Part of a small language model's weights: no biases in attention or MLP, untied embeddings.
Each number is 200 + 20 x the weight over its row's rms, rounded and kept within 0 to 999. Layers, rows and columns count from 0. The size before them is the row's rms in percent of the matrix's.

# layer 5 MLP down, 320x832, rms 0.137, rows 192-291, columns 224-255
104,204,179,174,222,192,190,202,216,187,180,216,164,183,222,234,179,214,189,206,179,158,198,193,252,234,185,191,243,182,209,171,198
100,201,184,221,215,163,187,213,229,178,206,197,183,195,207,224,179,190,230,158,222,188,188,229,186,223,183,175,197,186,173,190,199
106,229,210,213,195,205,169,237,190,193,220,184,217,178,222,227,222,194,231,167,210,204,243,206,231,166,192,193,217,204,211,224,207
097,204,206,187,234,171,175,173,185,188,212,176,222,196,183,185,215,180,148,200,192,203,190,193,189,234,233,198,180,215,200,183,191
103,168,179,201,208,189,209,167,197,164,201,226,181,220,167,198,200,198,208,222,197,181,221,193,212,202,212,148,159,187,226,178,195
104,195,184,183,165,190,196,201,240,206,258,215,204,188,180,206,183,154,186,226,186,224,238,185,231,204,223,189,177,213,183,188,182
098,174,225,198,200,212,189,192,191,223,199,208,127,214,186,219,234,196,181,233,177,180,210,187,184,204,183,240,180,204,205,173,194
096,180,176,214,201,220,215,222,157,192,208,197,228,231,195,201,207,223,225,221,212,195,225,190,211,187,223,164,232,237,186,173,220
102,211,215,209,202,202,233,199,202,216,166,157,218,197,206,202,158,212,218,206,190,213,212,185,154,238,183,214,187,192,207,214,223
093,216,187,209,215,191,159,185,241,182,227,215,219,200,180,201,199,213,180,244,254,172,225,174,212,232,235,203,120,192,205,210,189
103,218,186,200,155,192,216,192,157,201,208,194,194,195,200,229,191,207,227,220,189,175,203,219,184,225,207,217,233,199,192,191,211
099,206,194,240,182,194,188,202,205,203,167,238,223,178,221,181,210,200,202,202,200,193,191,218,212,183,203,224,174,171,198,185,201
095,191,194,178,191,184,199,163,185,207,216,228,237,218,183,195,189,214,229,210,235,208,182,214,209,229,218,215,153,160,183,227,205
093,233,264,173,170,189,192,235,196,197,198,209,230,204,206,177,177,200,194,247,216,157,194,175,159,199,170,203,215,226,189,203,190
099,204,215,175,209,204,194,209,198,216,190,220,203,207,188,175,216,207,178,214,169,208,206,178,168,220,190,193,171,167,233,195,204
094,193,190,180,176,173,199,188,208,198,219,187,181,164,161,201,204,165,171,199,234,153,212,221,182,207,179,206,158,194,197,185,203
093,216,206,226,201,180,198,190,165,235,198,220,165,193,189,203,237,210,194,228,250,196,165,203,186,198,211,175,199,234,189,180,206
095,163,205,228,205,187,195,170,218,178,179,195,207,204,169,212,222,196,190,204,230,189,198,196,224,186,205,203,196,223,209,197,199
096,201,182,188,197,217,187,197,184,195,213,165,207,213,183,176,200,205,189,174,199,262,219,186,219,182,215,196,217,207,208,166,191
098,192,213,209,203,178,208,199,213,193,201,215,204,183,181,227,189,181,197,199,209,186,197,214,180,209,226,178,223,242,200,182,204
098,221,221,209,173,217,231,196,194,192,185,205,181,206,195,166,149,199,161,228,174,224,204,183,204,191,181,183,210,233,219,158,187
099,219,184,202,195,197,217,212,203,230,193,215,220,196,224,205,217,178,231,210,178,197,212,181,159,179,182,224,191,198,206,208,199
099,272,201,232,195,211,161,182,206,209,171,239,144,195,203,174,231,161,179,179,218,203,210,212,206,235,196,227,202,195,199,197,212
102,226,193,220,187,201,203,205,238,229,245,129,232,158,200,164,168,211,227,183,178,275,199,210,212,188,216,183,209,233,176,223,199
098,203,206,189,216,207,197,217,229,195,195,185,198,214,199,172,182,154,196,208,233,233,189,185,195,195,206,180,204,180,187,203,213
101,210,229,262,185,199,203,189,193,201,193,215,237,160,168,221,219,169,221,217,156,225,174,194,216,215,230,198,219,186,201,247,210
090,219,190,204,195,221,169,214,151,200,158,200,208,180,212,201,243,230,223,221,214,185,186,199,196,203,205,214,192,209,202,220,208
094,184,200,211,200,183,225,155,233,165,223,210,177,183,191,209,191,196,228,226,206,184,180,190,176,225,184,195,237,180,209,180,200
097,197,186,187,194,194,205,197,210,195,173,216,199,192,153,201,176,224,211,167,248,196,221,207,190,219,226,223,226,228,170,178,207
101,208,200,219,196,187,224,228,206,208,187,183,208,154,201,200,198,206,187,212,236,191,201,207,195,203,212,190,199,201,183,205,209
095,213,197,207,219,174,162,201,206,156,202,170,208,173,205,224,181,226,171,194,203,206,176,196,201,221,166,218,210,197,190,160,194
112,210,196,196,209,176,199,226,166,212,181,190,209,190,209,209,243,229,245,224,215,181,198,197,212,208,193,202,247,204,181,223,206
104,209,203,187,167,173,211,208,170,175,209,195,203,182,164,167,190,212,168,192,213,197,175,195,215,183,239,187,186,232,208,225,187
093,211,185,217,224,188,185,173,216,226,197,192,198,206,209,199,230,255,189,239,179,199,210,208,158,164,197,187,208,172,205,188,207
096,191,207,215,225,218,196,217,218,205,220,187,217,203,216,237,223,214,222,205,209,193,251,188,182,200,201,234,219,192,201,190,207
099,200,215,151,202,202,194,196,186,202,205,220,181,216,212,193,226,238,172,184,245,219,188,181,203,232,198,223,217,221,202,234,196
099,196,189,200,198,184,241,200,200,194,221,173,231,224,226,204,201,174,209,188,191,181,196,200,216,199,230,187,199,188,219,172,193
099,181,218,191,187,187,178,203,205,190,239,173,213,234,193,203,174,182,207,200,188,210,222,193,223,149,206,193,190,224,213,224,200
102,227,208,237,194,189,236,206,195,196,217,173,225,186,201,206,209,180,201,174,202,194,185,210,199,170,172,179,164,236,201,234,207
101,200,194,218,188,202,206,201,169,222,185,207,210,212,183,173,201,184,177,193,221,222,239,208,159,231,220,207,177,181,195,199,186
101,196,200,241,246,212,148,155,217,227,208,173,184,177,207,186,190,206,197,193,164,219,217,194,198,220,204,244,155,195,202,208,205
095,183,206,212,183,172,196,199,235,194,208,204,219,186,223,194,181,230,170,228,205,195,167,194,206,168,181,212,203,142,207,205,194
095,208,181,185,204,187,220,195,178,215,209,200,224,183,198,203,249,251,202,161,185,212,148,203,172,212,194,199,222,199,207,220,210
103,184,182,217,199,189,204,186,188,199,170,194,208,188,235,184,210,183,183,170,174,210,210,190,201,207,240,214,195,213,212,180,199
094,188,203,225,228,191,198,219,197,217,165,214,222,216,206,192,189,213,218,183,169,226,190,203,219,200,187,207,188,187,195,207,203
100,195,184,214,206,177,192,238,190,229,168,206,203,163,223,210,235,194,222,185,207,168,206,215,188,172,186,217,231,212,185,202,205
102,196,202,196,212,217,197,229,199,234,195,233,212,197,204,210,206,192,233,191,200,182,185,212,193,236,243,184,205,195,201,229,206
096,225,199,162,211,195,176,198,201,185,196,163,147,203,219,211,180,214,226,183,173,202,164,225,190,203,191,213,193,206,174,211,201
096,223,206,217,182,200,190,187,193,229,217,212,218,205,220,200,209,175,197,219,220,182,212,204,198,194,218,204,197,182,193,213,195
097,212,208,216,231,219,219,224,209,172,176,241,208,185,177,184,218,206,177,186,170,173,204,179,222,201,238,210,194,159,227,193,185
097,218,189,183,234,187,186,195,179,203,201,213,164,174,197,225,181,218,175,204,180,213,175,198,216,197,197,209,212,192,190,198,206
099,213,179,182,175,193,191,218,151,204,219,202,177,211,231,205,210,159,174,229,231,208,209,218,215,174,223,213,212,153,212,209,216
109,199,224,194,214,212,155,232,201,164,208,226,190,231,205,199,200,208,205,191,205,185,210,209,211,187,220,211,219,197,205,201,210
094,184,176,226,231,195,250,171,215,184,180,211,199,190,162,221,239,172,193,209,174,196,198,210,222,236,206,233,176,153,194,217,203
098,176,190,205,169,206,203,151,166,189,190,210,173,188,209,200,197,200,214,250,204,217,225,191,204,208,170,190,216,175,197,217,193
094,196,192,206,200,226,206,222,225,218,180,185,179,167,185,187,200,223,231,236,203,214,198,191,178,181,217,191,212,199,193,194,182
101,217,192,182,175,177,259,231,230,217,165,201,204,202,173,213,180,220,233,198,160,218,168,211,218,239,169,191,222,224,196,173,199
104,166,219,227,201,205,190,209,207,181,180,188,175,195,207,193,215,168,187,210,178,224,167,207,202,203,179,236,188,203,189,207,200
095,188,213,149,215,199,237,191,178,212,208,207,174,240,226,195,206,189,212,194,185,192,221,200,227,205,181,202,214,194,197,204,202
104,219,192,191,206,199,191,184,209,184,193,185,202,195,194,195,206,217,205,189,178,214,208,186,241,165,212,220,188,197,206,248,190
101,195,189,228,197,215,190,227,228,227,220,227,200,235,232,193,216,239,183,184,212,193,167,188,207,186,183,207,165,189,218,217,192
097,222,243,169,138,184,191,207,201,154,223,184,195,235,209,179,191,227,211,221,203,199,212,195,142,166,202,210,163,185,196,217,193
102,204,171,200,203,183,196,189,192,195,214,180,199,237,153,203,206,181,166,217,151,199,243,206,226,172,199,164,203,179,191,200,217
107,187,207,185,209,205,217,192,200,203,218,200,205,165,186,193,197,186,202,190,200,202,196,176,190,237,199,224,167,160,207,244,170
104,195,191,220,202,222,175,218,212,185,201,206,203,177,178,218,235,240,180,188,221,203,210,219,184,216,229,192,231,183,213,175,190
103,209,209,221,207,209,192,192,206,173,251,227,201,207,222,197,185,236,198,215,199,217,166,201,194,182,225,213,179,237,170,202,202
130,173,211,201,190,209,209,183,214,192,195,212,219,188,214,207,186,176,195,173,200,190,199,193,205,178,203,192,197,222,208,205,188
100,188,189,200,213,203,166,211,191,208,181,158,210,195,225,202,172,200,185,202,194,231,236,212,214,185,200,193,196,158,203,164,206
101,206,196,181,211,208,210,217,203,185,141,230,193,197,188,205,216,194,189,186,185,156,179,203,186,170,197,236,164,221,203,191,195
092,178,226,180,189,213,216,213,211,198,208,195,248,254,183,191,218,205,197,221,176,188,211,183,194,193,201,227,204,209,210,208,198
089,195,214,232,196,177,219,156,228,205,189,231,192,167,198,197,198,206,171,183,197,184,160,219,189,196,196,242,209,178,196,200,202
093,233,213,194,192,202,195,218,221,165,235,202,194,165,202,202,193,167,165,209,215,210,235,203,178,209,176,198,228,193,199,184,191
106,220,220,231,190,224,202,204,225,183,230,178,214,200,230,207,184,247,193,161,209,199,193,198,235,252,171,204,183,233,217,207,186
095,230,217,194,199,199,215,233,209,183,201,189,180,217,184,211,189,211,194,207,197,162,202,188,186,201,194,247,176,165,210,217,206
101,203,206,187,198,195,239,192,220,232,224,209,212,210,173,218,214,190,224,168,187,229,212,185,179,229,169,145,176,189,205,246,212
174,165,194,205,207,207,197,160,171,192,226,194,191,198,193,173,182,229,179,187,201,188,217,211,231,202,184,195,202,200,177,219,198
104,191,193,182,199,178,168,213,210,175,190,179,208,217,206,209,176,198,194,169,194,176,181,205,193,212,209,174,190,136,202,214,222
099,194,210,182,170,203,203,222,172,205,246,206,217,219,189,215,237,184,255,203,204,210,189,189,188,210,159,189,180,193,206,203,191
099,166,210,170,181,188,246,215,178,190,190,223,201,217,241,182,196,214,193,212,214,182,218,186,211,202,194,212,169,224,210,216,196
105,193,206,223,174,212,210,161,224,183,208,162,244,202,185,196,194,230,172,196,152,227,206,195,219,194,196,221,215,215,208,226,178
097,163,202,244,206,202,189,175,166,205,172,204,195,192,168,218,179,212,170,199,194,186,241,200,204,210,223,216,201,213,207,166,186
100,204,181,173,206,190,221,201,196,234,200,194,203,203,171,214,192,192,197,193,205,222,248,194,190,158,168,191,192,152,195,213,194
099,215,214,185,232,192,171,200,213,192,223,171,190,233,216,203,181,254,176,215,205,226,194,186,222,185,188,219,212,206,205,215,193
101,232,179,217,221,233,204,212,236,215,197,203,224,210,185,199,181,204,199,208,221,177,226,208,199,204,201,182,168,205,197,242,202
099,198,234,198,182,219,213,207,220,165,229,187,206,190,188,207,199,171,191,178,207,199,209,179,219,210,194,198,201,254,205,210,183
097,207,181,197,195,197,238,222,225,201,209,129,187,212,184,236,193,171,179,189,241,187,226,207,194,174,181,151,214,211,191,183,215
102,205,210,194,195,173,193,207,197,231,174,195,241,201,206,201,207,198,193,211,206,190,234,204,195,221,177,205,165,189,212,220,183
093,191,237,196,212,192,208,185,179,183,194,203,199,159,166,165,226,188,223,179,195,182,204,193,194,181,231,198,205,236,188,198,212
101,183,175,180,187,209,238,198,203,188,185,188,221,193,173,189,194,190,207,197,196,193,190,196,202,212,173,218,197,181,191,176,198
101,219,220,171,190,188,188,183,218,208,198,208,208,167,220,170,175,197,183,184,176,196,199,205,177,203,182,233,204,222,185,178,186
101,201,221,181,226,198,188,178,193,217,199,232,208,215,190,218,149,173,189,179,208,212,183,209,221,173,216,195,184,179,202,203,195
100,185,214,200,179,203,228,248,202,222,212,225,217,246,198,191,207,179,178,203,247,192,212,202,171,190,248,216,194,175,202,191,196
100,209,182,177,221,172,215,188,190,184,174,174,198,193,178,237,230,202,209,241,217,208,166,209,208,188,202,191,184,208,191,236,190
095,217,197,196,190,190,173,218,202,216,226,207,181,213,207,167,205,178,203,202,174,175,197,207,184,199,219,219,187,183,198,167,217
099,204,215,192,191,198,191,152,203,206,187,166,230,169,183,209,226,230,213,198,192,221,203,198,212,195,181,188,189,186,183,197,194
098,213,232,188,209,201,190,201,193,214,193,173,171,194,185,187,235,188,175,209,195,151,201,192,217,207,218,184,200,208,226,167,194
091,231,205,175,199,211,183,213,214,176,195,193,177,191,181,202,177,215,212,196,205,197,219,203,195,218,178,200,198,205,208,207,193
100,186,206,214,188,203,179,187,218,213,189,212,233,206,164,185,146,190,221,207,222,180,157,198,199,215,204,176,209,214,190,180,194
099,208,197,162,210,161,205,211,182,214,230,228,202,231,206,181,208,199,189,161,221,171,208,200,182,188,187,214,185,187,189,184,196
098,226,192,182,202,187,232,186,202,204,233,162,161,214,185,205,188,218,217,199,263,175,221,202,221,163,193,237,203,209,202,185,213